python train.py --n_layer=12 --head_dim=64 --attn_scale=0.125 --parallel_block=false --init="normal" --init_std_down=0.0 --lr=0.0126 --beta1=0.95 --warmup_steps=108 --schedule="wsd" --decay_fraction=0.604 --batch_tokens=[32768, 65536, 98304] --doc_mask=true
Each number is 128 + 24 x the weight over its row's rms, rounded and kept within 0 to 255. Layers, rows and columns count from 0. Numbers have three digits each. The size before them is the row's rms in percent of the matrix's.

# layer 6 attention value, 512x512, rms 0.165, rows 339-360, columns 64-127
104:139158127110127116124081092170123104151115109099173148163097141087153105151093152132156114111076117112117127141131113131174152065105128128085104101080120090160104136132159141098133151109106100
106:164124142153153120123130128136133089128157110097130102125123157141158132125135147118118160133155137097150150091156130156068149114129124099116134194119088109116135135138130092112120105114080160
096:093150146124149114134064073138139092177107131152145090119116154134151152130144120175124117119107155087138125090146140151144110105130129117120100112118116104113110139082133104151148112162160142
095:145099131157120109157147154106142195126101153109139114121132144108114167153155160112145118141126123112126169143113120109117143107117127137115170124106117113190117154113136158121133126107094157
100:175120090088131113123127144122149124104130180092097159070155117161167143139130152150132169079085115106126153097124071114107103183127141136173168148121133127153162123124153099157085167108088158
101:059144163098124120104169080100162106113089209145129122117124115110153135157099143134118145156131110123131101121113140058136140107148058090144119155132122150126106151108153155169143147128147132
093:083099084103127119122123101094180100119163140180121109148178111136113144087119156166176174140132120164150136084101155126146125110110142111131107135162137192121062136125138108117119106145158146
101:123093130138092166149118143129122175139153109158133137114083107092127105104089150099146154104145175119126096098135127154155153115152113105164121110111119132107128151155110152120131111120075175
097:134120146155091146166116106100097158105139146120104103149102089118134102136140103164151132167117131110145133125125126104116155103162105173141160119110079149132160120101101094096101113138140116
100:129171096125085118094097111103109148078130116145109162058122104143112114137099148142126128108086113089155127111132115134139121114112108127126139092139104129123099147156096110145104086163108110
100:153151130174138139132154117119122109104147118122121131092105086127121110144151088137120139137145163083140169093109156125139139156143123127110128137129162115113144183105106114132101097121166106
102:138159150126156153146117126111089137178143131127108142116140118139162139122104119123117117138172131168153155161105149129125105127140112155114113144088148151151119173161125162140150174124158123
090:128121134137172123105152115131093147147091151154163103155123109113136137114131115115144147096123107115152170160130129116145130103166139182158124132073130155136160131111147102151078079100101140
096:146157142157120138072102112119142165109105095160088074118102156119104118119120159129128158125108134147153063147125123115132110139109133123197123097107156128108122138086199150122123135112096155
100:110134138144151063155103092132150109154093159153126145125104095101125146148103104142110074120145117112113126175146079166107089100136101144124171120094103124134132120119167149134117185117100143
092:113105156127126145101135178165104135140135113099127163174102159132136129122172095098135128146171147153155131166137185140098133095137130133160143170134161184120104130161137132136150133100101100
093:117135116126121114107142186110095146099160089120128151115135135096097126161125156156168109118137124130095139133091132113126138130108162113132118104124118092091151111181121134145132135149163136
093:129141135121112107101100107132154145123137122089123132096092124119154113136096122114158113110139119117131102094098166139144127108089110136177143121132147131167093179140078055171145108113128128
104:141140101128129120126125121124151170112118115138117168162125129118176116102156129157162138127111108095133121104134112120089100185101135141120129094130096134126142114140100073133115138120125131
103:140118122118094146111122109119164117177112133136145073114146153131134134169127132109087105081103146153166126109140127147133111063175129116105085099113147161128141128071133064134146135170096143
106:129107100108128107102136164126127157135141110136144145126158127132117130173139100110118107119151106160127096138155127113164136114113097085139149101078143138099127138112157135103145140123115108
098:122132119139138159138136131130085122148126115163112109100113100130134107112182092120145106139124143129139122180111156111118148130147125115150187112098071111123128152138155142071091116134148117
# layer 6 attention output (transposed), 512x512, rms 0.156, rows 339-359, columns 64-127
104:085103117098102106129115149116127130135127157118159138180156123134112107150136119084119114115157153120057123138159125127140164152090128104099158149092109134142124144112127123112103066121136132
099:097118155160167142126150110135129079152139101119192105127093121157132127131159108104149136169181155150110112156102169153069089098089099098118090150119091121093155152141127114113098115168137128
099:093119089135129074105115132101158095198154106125168132146114123130135122139120099119148124139137137087116132151152150119159158162124117128133140157132177110086114143145135113137091109078106093
096:144120133101144152133106141103127138134125150139128131198147136103094160126129091085151101161127095146143143140107149074123138104136127144089136114130126087131138109137054100116139141083129145
102:116124103139128151138171110161159125152118124128134140104072144106168096136136111121135159137120126134127126176118151125101083102152126097168138120090140139097131104170119119121088130110156132
098:139119114117121125114134125142151128093120141125145110106135099114154137131114126152104154130142144105159164125157117147131153154135160071167142101137119129130116096127106132126154142116095171
094:075140105126122113162090081098158093121133104126129101106164130125150139143114200127136127150104094156176101128088156183097159130121160176119112127141083149143087134107158110120134111148147118
103:105098140125162158137088118135120162090152175096147118119128141129116140118162159139116133127124109122201104128109133158141137138136130149135120115137098107084119159150110135131094110123131128
102:159130142100116136154144062169129135083108130142152123163141132081098131173109134143159122114175127123139082137171074122140190109136122149113140100100099137144153136108093116129117107136126092
099:128147106110081088144116094127156145080108118152113114103107103081121161155096126160147186129086129112164122112136108148128167137155112137083173091149155135142113140138138105142105086165133097
095:125146174161138164129137079143141131113176129133110088119136124118183110093128115158125136117095123103123147117101140146099132119103149156120111134132124086147145144115154105109134103107146145
099:126154102098109155149147171138108109136143104132101108116149111119155148130111130121068121119155150131157154114127127104121113165146116119159147134100120116129065132135155145162122116133183179
095:101122119116138091112168163157135145118107107107121126151159109156167121138137107107126108148159085146153133170107145113124146159179144138170181147118144157131116140107136115152083137114107149
096:152180123164125115115191097056123131109150106174114122116105098146114140132102132102124141107095118122126128130115103106104115159087140111118106099098086161119098130123088161112077113107119138
096:138151122145109115104100135092164143154098106107145160129102121111125161130106124124162114147095112107132130136163123093116141140158166113104190138079097144114170091185127158124115163095130138
095:153101117112121145113107159121115147124139152090118154150136147135114100131158115119127167091121143105132156060137135149132130146103156095151112148105085126117116111079111140150150100113132122
096:157117141122126096102104160158123097152152135128112128110142119131174132107171133129154105120154139100136149163152151141125168132121117115132146128148124107119105117099160110129155086098093157
095:064075143116137093120054096159176144108118153114147110084090079132133187158108118130155132133106135112134112109097136148115156135148144116146133106130148145147139124095149122178123129134126092
102:096143086137142149130132145075125110081145141146107128116134121133145147164130098074165169130167072152144111121097115106106104138163123170097157047144107156192145142135127119154124126146152120
102:091116143152153145183156126121150151136119117132141107137108114133140156133118178128117100145153132161143116166114107125120151130096127101147153126114127154108143094159130113116153121159159115
103:142111034161119121111150155107120091152091126125120136136151130139140129162143150156176126108131136084111085079179083145128132128140137113142114099127115144163099143139123161140129080141101098